config = dict(
    n_layer=12,
    d_model=320,
    n_head=5,
    n_kv_head=1,
    head_dim=64,
    d_mlp=640,
    vocab_size=32000,
    activation='swiglu',
    norm='rmsnorm',
    norm_place='pre',
    norm_eps=1e-06,
    positions='rope',
    rope_base=10000.0,
    rope_fraction=1.0,
    qk_norm=True,
    attn_scale=0.125,
    bias='qkv',
    tie_embeddings=True,
    parallel_block=False,
    init='orth',
    init_std_qkv=0.0356,
    init_std_o=0.00727,
    init_std_up=0.0356,
    init_std_down=0.00514,
    optimizer='adamw',
    lr=0.00178,
    beta1=0.9,
    beta2=0.95,
    weight_decay=0.13,
    lr_head=0.00833,
    warmup_steps=483,
    schedule='wsd',
    decay_fraction=0.341,
    decay_shape='linear',
    final_lr_fraction=0.0,
    batch_tokens=131072,
    seq_len=256,
    doc_mask=True,
    train_tokens=691000000,
    steps=5272,
    dataset='wikipedia_en',
)
Each number is 128 + 32 x the weight over its row's rms, rounded and kept within 0 to 255. Layers, rows and columns count from 0. The size above them is the row's rms in percent of the matrix's.

# layer 8 attention output (transposed), 320x320, rms 0.0832, rows 6-20,70-83,134-147,198-211,262-275, columns 80-159
size [ 92  90  95  96  89  96  80  96  91  97  90  95  97  91  91  85  81  94  86  82  83  88  87  84  91  85  82  85  86 130 124 134 111 108 124 111 129 118 118 116 126 124 112  82  83  90  82  79  95  83 100  98  84  90  85  89  80 113 105 111 126 107 124 110 111 114 113 127 114 114 118]
[[163 140  83 126 157 123 160 144  81  97 175 147 123 111 145 130 110 155 138 122 147 136 189 103 121 106 139 131 144 188 153 154 107 170 136 116 103  81 199 164  74 109 108  88 139 119 116 113 108 163 192 160 157 183 144 188 106 163 170 131 122  87 154 112 166 164 156 194 149 120 135 118  85 123  84 153 125  85 151 141]
 [116  85 165 174  92 112 152 144  79 125 165 159  96 105 122 124 115 124 149 144 160 132 110  89 114  87 110 157 109 144 163 162 133  79  92 176 156 170 163 180  93  16 206  74 131  79 184 100 117 112 135  97 103 165  93 133 124 136  92 155 113 180 151 196 114 121 139 140 138 140 106 113 162 147  80 136 118 152 165 126]
 [187 162 122 103 136  85 116 106 170  87 103 144 147 119 146 136 100 150 137 153 145 104 126 124 173 103 124 123 144 162 163 111 141 153  48 128 127  95 121 124 122 118 175 115  88  78 158 165  91 108  97 157 150 117 142  87 188 107 112  47 142  86 126  90  79 142 173 158 129 145 102  51 235  98 153 147 177  72 135 108]
 [130  64 102 128 113 124 118 118 135  91 152  84 153 123 134 184 114  80 113 114 201 210  95 127  75 108 107 121 200 142 167 105 145 182 149 137 125 107 106 147 123 131  92 117  89 115  77 153 126 148  89 101 161 118 118 114 151 159 120 112  89 160  60  98 108 184 143  97  96 154 127 152 110  98 141 113 152 119 176 133]
 [166 127 134 103 124 107 143 152 162 107  88 132 112 202 145  85 172 119 217 124 162 152 149 127 160 147 180 151 150 124  80 107 135  65 177 144 144 139  68 164  73 119  69  93 141 125 153 114 110 104  84 139 152 178 101  99 147 134 111 187 205 149 119 162 128 116 153  99 143 232  93 137  96 153 172 163  87 128 135  91]
 [101 153 120 159 119  91 150  97 132 172 143 164 104 130  78 170 110  85 132 141 174 152 135 117 147 130 176 129 159 135 156 121 134 129  83 102 181  54 171 126 110 109 162 125 156 149 168 141  81 109 118 120  92  92 107 120 123 101 140 130 148 144 172 110  83 109 160 131 125 188 152 137 123 121 140 133 174 128 108 125]
 [ 90 114 104 144 140 158 126 154  99  87  96 131 112 163 155  90  72  92 130 135 107 135 149 146 143 114 143 126 129 118 103 105  94 139  81 182 134 123 133 149 156 127 118 112 126 103  95 154 111 128  96 121 104 136 119  88 145 149  93 108 165 147 135 144 142  90 104 135 101  93 134 137 198 148 157 110  94 129 148 132]
 [ 88 153  95  71 115 148  77 129 104 120 141 107  89 132 117 125 141 145 132 132 147 175 152 161  60 127 187  91 135 144 120 128 118  88 109 116 150  82 126 117  98 105 172 145 144 140 108 108 184 188 138 147  94 117 125  89 102 127 127 159 143 128 173  92  79  62 113  91 148 123  93 113 169 127 125 118 170 118  77 176]
 [146 128  84  72 153 105 116 137 125 138 116 138 160 119 161 136 130 117  92 147 176 158 127 168 169 149 151 111 142  91 135 142 175  73 141 109 119 213  40 203 121 120 134 140 107 166 154 177 147  95 129  94 166 114 129 114 142 137 152 119 111 132 113 121 146 148 106 104  57 144 164 129 119 190 171 125 135 112 108 119]
 [150 127 142  97 141 152  79  88 113 102 149  98  95 159 160  75  90 167 105 177 155 158 101 158 134  56  91 155 104 168  71 115 150 163  98  81  86 128 183 163 122 161 156 104 161 155 152 134  95 148 129 213 141 144 130 166  61 107 115 129  83  96 114  80  84 149  77 174 117 216 144  71  98 141 147 144 129 133 164 141]
 [173  73  84  74 144  82 154 134 184 160 114 117 111 165 146 124 103  54 142 122  68 147 147 159 139 124 168 114 141 108 153 129 133 174 131 125 142  71 147 131 128 109 136 103 104 125 168 148  99 110 108 148 138 116 124  99  84 110 147 102 229 147 158 145 133 181 128 169 213 120 182 110 183 155 127  65  82 153 154 133]
 [134 122 130 145 144 127 166 117  85 157 138 149 122 147 129 130 151 129 114 128 158  90 132 128 152 131 138 217 169 144 172  61  96  95 148 138 109 125  79 175 108  75 159  98 169 153 127 101 115 109 135 153 152 192  98  98 134 166 116 132 114 117  45 156 110 151 187 126 146  89 119 140 113 117 133 103 125  99 148 121]
 [129 142 113 206 103 175 138 172 118 105 119 153  89  58 100  88 136 161 153 144 189 135 131 128 119 152  88 123 119 158 124 170 114  96 133 114 140 107 142 134  94  72 134 169 191 155 130 118 113 137  80 128 100  85 145 131 144 173 164 146 120 104 142 153 132 119 101 170 143  65 158 184 140 109  88 116 112  66 145 121]
 [163 137  84 163 134 181 197 141 134 186 140 106 171 125 134  54 116 121  68 133 127 154 170 153  77 132 110 137  77 128 129  93 118  91 139 165 117 178 146 134 147 133  86 116 160  91 123 108 119 184 129  84  62 121 148 148 164 140 161 150 153 157 136 169 152 162 148  94 151 143 140 114 104 111 155 148 140 138 124 110]
 [109  97  67  66 144 132 136 187 161 111  46 111 110 134 180 111  93 159 158 145 135 129 120 131 153  94 144 168  89 145 141 109 127 168 142  91  66 178 118 142  72 122 133 157 130  72  79 103 125 161 163 158  89 123 156 134  82 145 125 134 117 103 100  60  87 134 127  73 143  24 218 179 140 147 138 117  82 141  75 166]
 [143 142 132 109 141 130 151 112  94 116 194 190 116 114 104 139 105 132 141 104  92 174 132 139 113 144 130 143 127 168 159 153 153 143 106 120 127 126 170 159 119 100 160  68 116 156  81  81 159 108 164 142 131 135 135 184 135 173 178 108  81  96 131 108 178 178 177 132 144  99 116 166 131 110  85 135 156  80 154 115]
 [ 90 136 144 160 134  89  72 148  92 125 109 169 158  66 131 155 116 157 118 133 122 125 138  39 162 115 104 168  83 139 114 143 125  95 137 174 159 182 159 124 120  94 172  88 147  69 165  99 129 100 127 118 106 126 113 152 145 182 108 153  86 191 108 159 184 159 168 152 137 159  88 146 137 106 115 149  69 149 143 156]
 [205 153 129 156 105 147 102  78 144  94 102 132 176 110 148 145 131 131 107 185 127 138 136  94 139 135  94 122 158 162 151  92 102 135  86 153 126 106 117 134 119  80 111 142  92  89 145 146 100 100 118 179 122 111 162 154 121 101 127  33 123  51 102 114  98 122 160 121 135 174  83 103 215  64 143 141 175 126  99 169]
 [139  64 124 113 130 119 150 119 106  98 190  95 105 155 159 183 144  58 172 162 165 115 120 101 143  95 115  97 177 147 165  94 124 143 148 142 120 131 120 116 113 153  80 121 100 112 113 164 147 120 100 103 155 118 119 140 162 131  97 134 151 150  36 143 131 160  91  85 157 175 122 164 120  76 127 125 166 104 151 130]
 [114 173  77  95 123 105 104 107 178  90 104 105 103 187 174 109 198 118 166 168 152 138 109 140 139  97 166 142 121 111 116  84  86  81 172 151 125 210 121 134  92 123  49 112 162 161 154 109 144 118  83 165 129 168  93 126 124 108 118 182 190 166  92 147 116 135 157 133 139 222  97 126 116 142 163 128  97 108 160 113]
 [132 105 170 128 134 108 181  95 109 142 159 150  90 131  99 155  85 111 125 126 111  85 111 163 175 158 163 114 146 132 152 122 113 188  83 123 152  95 144 122 121 117 149 106 141 160 166 145  61  92  74  73  90 132 129 109 113 122 155 132 131 153 150 119  67  88 143 115 104 210 161 140 119 182 111 131 164 141 140  54]
 [115 121 118 166 140 146 188 165  96 101 119 110  87 139  97 105 109  80 168 101 114 129 121 103 162 135 123 199 135 112 105 172 109 156 145 178 122 105 178 134 167 123 103  89 111 122 122 147 122 150  63  89 119 157 121 120 120  94 139 101 136 157 135 167 159  68  92 113 110  58 111 132 181 128 119 108 102 151 138  72]
 [110 127 118  62 154 113 135 166 101 106 122  86 131 166 165 115 152 122 143 128 152 130 157 145  62 147 160  95 114 139 112 114 141  86  68 103 155 110  67 132 106 120 162 132 123 129 126 134 123 147 152  94 125 131 119 128  57 115  98 163 130  94 161  84  46  97 136 130 163  90  84 111 182 139 149  89 155 111  81 123]
 [136 115 107 117 145 124 130  87  96 157  95 140 133 173 193 148  69 158  85 146 171 179  66 149 123 152 154 153 193 110 150 141 143  89 143 119 141 181  84 170  96 147 128 124 105 169 125 151 182 149 163 125 132 129 137 131 116 154 139 144 121 118  62 150 154 107 117 111  76  69 149 100 123 161 140  97 123 146 130 189]
 [145 112 133 117 126 167 145 116  87 124 145 123 118 129 134 112  99 158 107 136 162 141 121 187 134  61 124 160 116 121  96 141  97 172 133  99 122 117 148 169 140 169 116 101 190 114 134 133  86  99 107 208 136 118 178 104  93 113 104 123 135 108 143 120 117 148  83 151 105 181 115 120  81 122 104 137 148  94 165 141]
 [139  83 155  85 159  81 153 120 199 152 107  93 118 121 152 116  96  73 124 106  94 148 150 134 160 137 178  64 149  93 155  89 146 150 131 117 138  76 166 106 142  99 124 136 102  99 131 148 104 118 140 164 137  98  92 109  53 147 109 151 173 141  85 111 126 228 146 134 167 148 191 106 133 107 168  69  83 139 112 102]
 [ 88 136 137 112 114  76 140 111  69 132 145  59  91 119 101 151 123 140 116 147 162  84 143 105 120 129 100 247 150 209 144  86 124 124 151 175 142 153  88 153 113 133 127 103 165 158 102  62 156 119 195 170 179 197  89 123 130 174 129  83 109 116  47 128 119 115 149  96 102 108 110 117  89 111  82  79 142 113 161 181]
 [173 123 116 168 103 128 153 145 154  84  93 152 134  64 101 102 156 152 159 142 159 141 152 173  84 166 108 136  66 128 106 147 125 105  72 129 103 109 150 192  91  82 133 181 177 151 172 117 115 139 121 151 139 120 157 103 132 148 135 132  99  74 132 148 104 132 118 152 150 104 157 184 106 127  75 154 117  89 161 107]
 [127 148 102 166 134 167 161 141 132 144 132 127 125  94  96 132 148 155 119 170 122 170 200 170  62 153  83  68 117 139 125 104 135 110 143 186 105 143  76  88 171 160  56 114 169  88 139 118 140 150  72 109 109 114 139  93 164  94 149 151 152 183 146 155 151 137 134 120 121 188  88 134 101 101 169 128 141 107 109 162]
 [141 106 134 120 126 129 147 103  83 113 149 163  90 121 148 140 103 109 154 147 100 158 173 112 151  97 129 102 157 172 168 154 127 162 154 125 126  69 150 128 130 145 150  70 120 122 125 160 118 152 169 118 133 143 122 150 124 159 162 115 156  55 111  99 205 205 155 132 137 127 102 144  83 118  96 150 150  51 152 127]
 [ 91 120 130 137 101  63 107 126 103 135 113 164 162  95 162 138  96 142 149 131 121 161 101  50 167  96 128 143  82 118 135 156 108  81 119 137 150 156 155 128 119  66 202  40 144  53 142 111 113  97 166 117  94 131 115 159 128 187 125 147  99 208 129 148 142 106 167 149 125 164 125 124 161 150 103 127 112 137 152 160]
 [179 160 137 138 111 121  93  91 166 104 107  91 132 112 122 108 102 131 116 149 147 132 154 123 135  96 120  84 205 173 142 104  80 149  64 125 129 104 138 138 118 121 139 133  94  71 151 127 101  94 107 174 136 100 153 138 145 156 130  43 120  86 129 112 103 139 168 136 120 174  90  78 241  88 137 150 171  84 104 127]
 [110  60 131 120 138 145 104  92 113  85 150 141 183 145 140 180 186  84  96 111 167 174 127 104 146 124 127 143 205 139 200 108 140 149 122 121 103  99 130 107 129 200  65 128  43 122 147 108 120 145 107  92 191  99  98 135 161 140  96 101 100 164  62 136 152 163 110  59 121 163  79 172  66  86 126 126 151 116 119 140]
 [121 149 125 109 164 120 154 120 182 152 144 116 104 197 150  61 175 136 188 126 141 139 139 104 154 102 154 166 131  99 100  91 102  61 150 129 170 120 118 132 114 104  68  92 140 181 174 122  96 108 138 125 150 194 131 117 123 132 118 129 157 142 126 111 158 103 203 138 173 187  82 147 115 152 140 147  92 145 101  71]
 [ 96 144 147 164 114 111 155  89 118 111 133 134 128 119  78 138 133 112 122 139 154 145 114 113 107 153 168 154 113 178 170 139 143 177  95 131 184  91 128 130 116  96 140 125 136 149 151 138  59 113 106  81  71 134 156 112 123  95 156 165 149 136 187 116  37 125 194 108 118 220 172 120 111 165  70  89 136 158 111 101]
 [116 128 124 135 162 105 130 152 107  77 122 108 120 123 138  84  94 106 164 107 114 121 118 117 181 134 137 107 112 122 112 135 126  88 146 179 141 122 149 142 189 107 148  99 139 118 148 138 134 151  85 106 149 165 146 126  96  87 120  83 159 157 153 115 135 139  65 124 116 104 132 113 216 115 113 117  73 136  97  75]
 [121 126 100  77 133 151 109 140 100 107 138 144 133 166 135  95 152 124 186 185 169 143 149 166  38 127 157 100 131 139 122 157 125 128 122 106 160  98 115 125  98 143 199 128 158 162 141 121 134 177 141 130 135 139 144 127  96 142 119 160 146 122 142 113  84  68 145 126 132 133  82  96 172 149 154 115 147 149  96 121]
 [123 112  62  84 145 117 161 143 104 152 111 129 152 138 180 128 120 135  83 124 202 169 102 207 104 163 161 110 156 128 159 182 124  96 129  96 101 213  98 165 110 101 146 141  97 141 141 131 186 120 129 126 133  75 126 125 125 179 167 149  96  99  58 111 163 148  66  88 118 115 171 131 128 168 218 128 109 132 108 182]
 [142 141  90  80  99 146 120 113  96 101 105 114  79 175 160  83 111 145 118 137 159 170 122 169 134  68 139 142  81 129 114  95 111 162  91 136 124 117 131 166 106 166 136 106 181 132 142 125 105  99  76 204 120 125 141 137  41 126 144 129  84 113 121 101 107 149 116 150 139 166 106  72  77 126 120 141 129 102 152 160]
 [159 123 144  84 123  97 139 163 153 149 106 110 111 154 144 106  80  97 141 137 100  96 157 103 119 150 102 116 133  85 152 120 152 134  94 121 136  85 143 151 144  93  96  98  63 113 136 118 171 109 166 152 129 131  86 144  55 143 143 155 182 139 127 103 135 219 173 133 175 139 173 157 106  98 116  72  67 161 129 132]
 [108 122 140  94 108 102 123 125  90 170 135 117 120 113 134 164 122 163  93 139 150 108 122 130 139 158 122 255 167 197 152  61 127 142 151 163  93 145 103 155  94 117 143 102 174 126 117  69 135 110 137 178 160 192 109  96 124 168 117  96 114  79  35 149 129 142 165 105 134 124 124 110 131 112 128 119 144 164 137 158]
 [131  90 121 178 145 147 149 126 129  85 120 161 108  94  89  82 119 170 153 139 136 138 127 172 109 145  89 127  98 113  98 155 148  89 133  97 110 132 150 170  77 104 156 211 170 148 154  85 113  87 110 158 121 106 171 128 171 162 143 141  95 123 177 162 153 123 130 115 127 105 169 160 150 110  97 118 147  89 156 111]
 [153 146 104 178 110 191 160 146 115 126 126 140 120  90 123 144 136 168  74 136 105 160 211 158  72 139 135 121 108 134 125  83 114  89 117 149 142 157 101  97 171 159 120 145 129  93 123  72 111 158 100  72  77 103 163 162 121 107 148 155 150 159 161 148 169 148 136  73 115 138  97  89  79 145 159 156 125 134 110 142]
 [118 124 115  89 154 106 187 128 165 141  99 104 134 121  73 116 147 132 111 120 182 177 160  85 141 160 177 119 145  99 116 116  93  95 111 145 119  82 163 150 105 156 129 149 156  68 136  96  76 152 192 102 145 108 155  65 125  98  96 105 142 109 121 126 105  82 153 169  91  85 148 141 152 186 131 156  77 123  93  97]
 [170  99  92 151 157 161 175 131 121 141 152  81 124 205  77 115 178  90 109  79 153 137 147 129  94  86 154 119 141 114 133 158 175 114  54 162 107 116 199 160 118  59  86 207 120 118 150 152 129 116 112 109 122 184 102 145 106 106 125 115 120  95 141 131 125 137  64  79 141 162 114  63  88 148 150 120 151 121 194 132]
 [109 108 118 145 133  96 175 119 134  61  80 147 103 115 105 185 142 132 145 119 117 137 101 148 167 127 134  96 102 145 117 109 212  76 133 170 113 135 148 103  97 198 163  85 135 117 113 124 163 145  89 156 124 143 135  76 130 175 110 150 177 145 125 118 140 139 133 100 131  72 123 131 125 142 101 132  85 112 119 125]
 [181 127 111 145 148 138 137 144 185 110 116 140 163 143 122  96 123 204 120  71 132 176 116 182 133 133  81 122 157 140 105 196 132 155 135 109 114 144 115 139 159 106 183 151 134 118 123 141  92 143 145 105 130 137 151 100  70 169 132 134 117 170 167  72 153 141 178 187 121 101 108 106 166 101 130 127  95 120 153 101]
 [154 127  97 112 186  84 152 199  58 136 100 117 123 113 135 163 102 129 138  79 139 128 158 111 143 143 130 201 163 135  78 109 150 108 154 139 146 108 168  90 109 134 115 107 139  57 108 139 204  93 114 121 122 130  91  98  95 126 100 123 183 128 142  99 118 126 112 102 149 144 159  89  77  83 163 130 139 139 115 180]
 [ 87 128 122 173 126 146 125 155 149 133 148 177 133 153 127 105 150 158 183 151 141 116  90 134 151 174  83 160 138 119 110 103 106 128 127 134 142  49 142 139 133 122 183 134 153 102 152 128  90 108 182 192 174 125 165 101 107 135 155  72 125 129 138 202 111 153 104 212 150 123 132 191 141 130 115 188 161  85  90 168]
 [133 157 124  69  95 166 101  70 166 124 132  99  92 125  84 108 162 135  74 172  83 117 121 149  83 119 144 119 202  82 133 119 136 143 109 157 156 168  75 142  72 131 199 154 102 156 130 120  99 140 101 106 169 127 108 120 155 103 103 127 125 118 165 103 195 159 156 147  95 138 158 175 157 153  99 114 159 113 183 146]
 [ 64 141 173 105  52 167 104 142 219 146 146 132 123 138  87 115 178 127 111 121 111 111 113 133 119 118 163 151 177 168 176 133 136  88  86 168 112 166  89  82 114 115  56 139  91 147  61  77 100 125 125 202  98 202 125  64 141  91 131 149  75  87 119 174 216  84 113  74  85 185 129 140 137 149  85 112 109  72  93 155]
 [126 142 157 154 114 124 112 180 129 110  85 129  75  94 129 124 150  77 134 111 107 104  73  75 183  89 119  88  79 161 119 107 136  97  89 107 120 128 134 152 130 134 138  95 208 142  71 203 161 111 132 124 145 169 116 124 159 134 124 158 193 170 124 122 137 114 105 124  98 188 109  95 166 145 155 145 140 130 105  98]
 [165 105 163 167 141 125 153  93 171 134 179 129 127 167 133 135 123 101 108 156  80  97  89  71 114 112  93  86 180 122 131 137 160 140  67  90 141 127 135 152  92 128 164 181  81 203 163 108 149 120  98 110 115  91  99 153 148 114  80 145  71 152 130 137 132 134 163 109 136 126 120 137 153  95 140 105 107 199 113 122]
 [ 88 112 135 137 146 145 156 122 137 153  90  69  94 148 114 150 116 119 155 135 168  73 143 121 105 113 116 230  70 180 142 147 107 136  63 154  91  48  82 176 155 160 146 110  99  89  95 168  64 141 163 118 105 106 185  60 129 132 110  89 188 124 128 185  72 111 114 201 191  85 110 122 113 151  73 196 134 117 115 199]
 [176 142  83 151 150 111 134 161 149 140  69 131 153 127 131 159 169 157 162  41 116 170 109 160 135  81 140  65 135 126 175 169 129 120 151 104 138 123 115 130  93  92 147 128 133 168 153 152 101 141  95 132 114 168 118 198 143 149  75 131 127 139 140 108 161 202 113 147 138 163 180 189 132 130 157 102 130  90  90 142]
 [105 156  54  76 138 104 166  90 156 117 146  85 189 144 131 112 162 124 108 149 157 176 164 103 206 122 147 102  97 176 159 129 105 128 112 137 185 113 187 119 152 157 119  81 111  48  66 114  89 184 149  87 122  87 111 119 106 137 152 139 175 110  88 187 143 125 142 102 141 145 146 108 152 139 157 122 173 122  97  67]
 [130 145 165 125 144 129 116 142  82 147  98 128 157 147 154 122 133  93 103 130 188  75 118  83 118  86 151 148 163  81 140 117 154 105 141 126  84 168 158 149 154 101 132 122 135 149  67  51 166 136 154 110 103 169 107 188 140 113 144  94 100 137 102  81 166  79 122 103 155 116 103 166 104 108  71 110 161  81 174 147]
 [114 121 123  88 128 115 111 130  91 141 117 164  76 159  86 167  92 127 105 150  91 161 174 139 140 149 161 134 114 149 173 150 101 152 117 115  89 130 132  98 126 120 101 104 109 118  88  95 149 160 171 106 122 142 130 184 131 138 187 135 126  76 132  98 169 147 134 105 165 129  88 129  78 140 101 134 146 105 137 120]
 [109  62 122 194 149  96 116 136 116 159 140 142 145  90 144 108  74 167 146 114 154 148 126  65 140  95  81 152 129 121 130 180 123  71 106 171 175 177 137 121 107 100 211  96 152  92 164 140 161 119 150  99 106 143 105 147 118 161  82 125 107 156 140 149 148 105 186 169 110 105  92 151 148 162 114 179 107 111 164 146]
 [196 167 140 133 120 152 152 115 130 136 116  71 153  96 185 105 101 155 101 150 177 150 133 145 138  82  98 120 143 163 170 153 144 133  79 174 140  51  50 131 100 115 119 161 132 120 149 152 122 104 129 189 135 140 178  89 121 158 120  49 133  49 125  96 146 116 177 148 137 165 103 105 203  53 138 168 121  84  70 123]
 [121  89 103 132 115 145 146 154 132 115 170  82 136 125 138 208 139  46 149 158 172 133 114 128 140  92 152 111 184 152 131 123 117 172 140 178 124 127 105 129 102 119  77 140  96 127 114 150 109 154 103  84 136 112  75 117 128 129 120 139 160 135  37 171 142 162  63  97 154 165  97 153 157  87 165 132 152 110 130 140]
 [191 111 113  72 137  97 164 132 132 145 197  91  93 164 169  44 118 133 198 112 153 196 105 130 178  74 118 114 118 151 127  99 142  89 130 163 167 148 122 164  67 102  60 128 167 151 165 106 119 100 131 177 123 160 134  87 155 120  86 126 185 137 110 120 148 118 170 133 118 211 119 145 109 150 178 165 111 102 144  37]
 [141 155 127 119 110 161 169 138 131 150 149 161  95  93  82 172 123  86 113 140 109 126 115 199 108 153 163 114 153 164 147 126  91 146  72 137 155 108 170 180  94 134 175 128 145 157 198 161  52 119  90  57  95 134 109 103 124  90 152 150 151 172 154 152  67 133 107 131 138 175 162 129 129 109 166 127 165 112 114  60]
 [131 151  73 145 170 148 154 158  66  90 147 126 111 167 115 101 126 117 141 112 130 130 129 127 115 120 139 153 115 129 124 134 130 153 131 190 123 143 194 105 156 126  96 120  88 106 143 153 108 145  93  73 121 189 109 116 151  48 152 122 104 132 115 145 119 117 113  96 106  98  96 127 176 156 107  78 116 174 151  84]
 [ 72 154 133  77 109 150  95 122 124 103 106  85 114 169 145 115 148 137 132 122 148 128 142 148  52 147 171 118 102 137 119 119 157 103  59  97 176  88  97 143 130 116 168 153 132 146 141 126 154 178 163 113 107 128 110  83 102 132 139 137 113  98 165  84  86 114 129 133 172 107  92 122 158 128 118 119 181  90  92 149]
 [126  85 141  85 141 103 111 102  93 150 136 125 136 162 196 106  74 146 132 142 180 173 129 208 137 144 121 145 132 106 109 116 189  84 135 138 142 163  29 172 126 107 120 128 153 154 164 154 191 128 142 157 118 134 131 119 117 172 108 111 115 142  64 126 162 115 123 113  53  75 157  89 118 169 169 120 125 122 119 143]
 [138 117 131  77 135 178  95 133 103 101 116 154 107 152 110 150  96 163 102 158 185 118 109 133 162  65 107 154 126 129  76 141 117 156 116  74 136 136 161 127 132 151 134  85 137 138 128 152  72 117 126 162 151 128 107 138  96 112 108 156 117  99 104 108 139 136  59 130 148 213 139  79  75 135 113 131 158 118 128 169]
 [145  99 141  31 154  73 130  80 207 136 131 101 133 115 142 108  98 104 143  93  90 135 153 133 160 106 179  69 132  81 133 132 121 120 112 130 140  75 157 123 159 111 153 125 110  97 131 173 110 142 160 183  98  98  98 117  67 131 116 118 195 124 138 133 151 220 159 127 158 152 217 145 137  99 140  38 107 119 134 100]
 [132 170 164 109 128 136 162 121  84 118 119 145 113 126 112 115 127 143  94 148 162 108 152 150 117 155 104 225 131 178 149  88 138 108 159 166 132 146  50 197  94 128 138 111 200 128 133  96 167 109 156 169 161 214 123  93 146 183 103 123 119 144  62 133  84  68 191 104 134 116 130 106 136  99 102  94 124  91 127 165]
 [160 103 113 141 127 182 177 148 136 102 156 113  93  98 112  69 141 149 153 140 165 123 124 138 121 146  83 138  94 116 138 187 109  76  98  94 139 127 153 100 105  94 161 162 189 139 107 106 101 146 123 109 107  70 161 115 138 168 174 146 132  96 135 180 146 123  98 160 142 110 147 185 120 129  67 142 137  72 139  90]
 [126 126 118 155 101 157 204 127 148 148 134  80 145  95 107 105  96 153  78 131 146 160 208 162 107 143 112  83 121 120 115  89 134  84 116 149 136 113  98 146 197 142  44 122 155 102 146 111 122 109 107 157  55  99 173 164 172 118 160 158 157 152 142 167 156 118 119 105 131 190 125 100 113  81 165 131 134  88 118 144]]
# layer 8 attention value, 64x320, rms 0.0827, rows 7-20, columns 80-159
size [ 96 104  99 102  96  98 102 104 100 100  98 102 101  99]
[[126 123 136 164  91  64 120 156  78 130 112 159 132  71 158 128 131 158 170 151 143 145 150  50 118 117 101 151 114 159 149 143 146  92 150 176 171 159 122 130  78  70 208  40 160  76 134 143 118  96 144 103  99 102 131 124 133 167  99 107  55 184 144 142 130 135 169 153 118 177 108 142 124  91 100 107 138 124 138 146]
 [155 159  98 139 155 128  79  85 151 111 131 123 189 153 163 133 104  95 101 122 159 138 162 105 154  86  87  93 156 149 127  84  98 138  98 140 119 107 114 131 133  79 131 136 101  77 120 151  89  89 127 192 138  79 131 115 123 128 116  50 116  99 122 128 105 164 172 122 133 161  89 144 245 112  74 137 222  91  84 136]
 [144 113  93 148  88 120 145 111 131 106 186 115 151 117 156 182 157  77 196 127 148 178 115 114 119 118 138 129 184 156 155  99 114 121 141 151 122 101 165 123 132 193 110 140  59 116 120 149 101 103  97 126 132 111  73 138 138 165  84 127  98 158  15 153 143 218 108  90 146 147 124 157 111  73 155 113 142  97 151 116]
 [146 152 128 159 114 154 138 114 156 146 119 102 103 152 124  99 164 125 197 127 131 172 148 117 128 106 150 194 143 145 108 101 134  72 139 157 179 131 150 140 110 132  97  76 132 227 165 132 150  88 134 133 150 176 125  79  66 113  79 150 147 143 114 147 172 112 142 123 156 214 118 136 101 185 166 113 106 167 137  88]
 [139 125 117 151 131 129 153 112  86 140 166 132 139  95  90 184 124 109 101 156 123 131 122 152 139 174 134 124 122 140 138 139  90 202 120 134 156 115 153  93 112 109 176 110 163 114 156 128  88 103 141  75  65 147 136 151  85 108 157 128 175 116 183 106  54 109 134 130 118 204 146 134  93 152  94 112 144 187 110 118]
 [127 125 114 149 125 109 127 178 139  98 139  80 144  88  92 111 132 123 174 135 134 141 144 120 168 132  91 156 155  92 127 152 116 155 137 190 112 123 130 113 164 131  95  83 120  77 120 152 129 112  84  91  93 146 100 100 136  93 120 132 167 120 153 143 109 112  76  98  97  73 117 146 192 137 138  96  90 155 139 114]
 [105 138 133  18 174 149  78 115  74 116 144 167  94 185 144 125 118 134 196 136 114 143 123 141  68 159 151  85 148 156 109 135 128 131  99 107 173 125 123 112  95 149 154 103 190 134 144 129  93 174 109 118 117 100 115 129  86 152 139 129 130 110 154  57  59  87 140  95 173 108  49  75 172 127 169 120 144 135 104 155]
 [118 122 113 108 171 129 165 155  95 142  90 149 124 149 165 108 114 101  99 142 174 163  79 177 127 115 159  94 185 133 162 139 163  99 140 132  78 194 103 163 138 111 157  95 125 199 148 123 157 120 167 124 150  82 119 104  98 155 137 163 155 143  81 109 154 138  47  83  85 121 145  80 153 167 175  81 121 141  53 165]
 [141 146 117 133 106 148 153  69 103  82 124  70 103 128 134 120  97 154  84 129 140 147  97 168 129  86  87 166 124 109  86 137 139 150 125 106 118 154 149 172  82 175 138  85 153 121 139 128  88 107 129 181 121 127 143 141 107  98 121 128  79 118 130 117 138 144 136 128 127 144  91 127  86 162 140 144 167  88 179 124]
 [155  85 173  54 125 114 166 150 197 152 122  97 118 119 152  95 106  89 114 142  88  90 137 138 117  99 138  81  90 122 119 141 156 168 144  99 101  68 144 118 128  88 163  67  66  85 133 148 110 104 154 207  90  94  79 133  80 129 130 189 190 166  86 109 161 135 214 177 222 130 161 118 137 107 154  19 113 134 105 130]
 [108 101 127  63 141  46 133 110 105 111 150 127 130 155 108 144 115 116 100  94 183 108 152 158 113 164 149 212 153 177 128  44 162 115 109 148 185 173  62 171 128 131 122  79 155 135 129 114 127 143 146 198 159 192  92 161 173 125 134  84 109 122  60 123 177 124 154  97 110 119 101 113 142 140 133 106 147 119 169 173]
 [132 114  84 175 100 178 173 133 121 130  79 119  80  75 102  79 119 161 170 124 151 118 152 129  82 175  71 151  82 117 150 150 110 106 131 128 101 108 102 130  73 116 196 205 167 137 188  81 122 143 120 162 109  74 167 110 140 150 150 141 128 115 163 139 133 107 150 118 152  87 143 145 134 130  78 128 113  90 160 126]
 [185 149  83 157 148 197 136 124 140 156 117 183  95 118 122 128 118 172  91 168 130 165 179 168  65 120 174 111 122 131 139  71 130 131 131 128 140 165 156 131 164 179  66 139 154 124 126 125  97 156 105 116  75 129 150 126 156 118 169 115 130 187 163 116 133 127 138 108 134 162 102  79 120 139 141 150 169 137 117 140]
 [122 147 102 136 162 134 112 198 155  93 146 162  78 109 209 107  88 128 150  93 125 160 141 137 166 105  67 192  51 137 138 108 118 183  87 108 114 170 100 139  35 142 138 129  88  98  84 116 124 155 160 133 143 112 110 117 112 108 165 111 127 123 129 135 111 124 139 118 138  12 216 117 190 165 185 102 131 136  43 159]]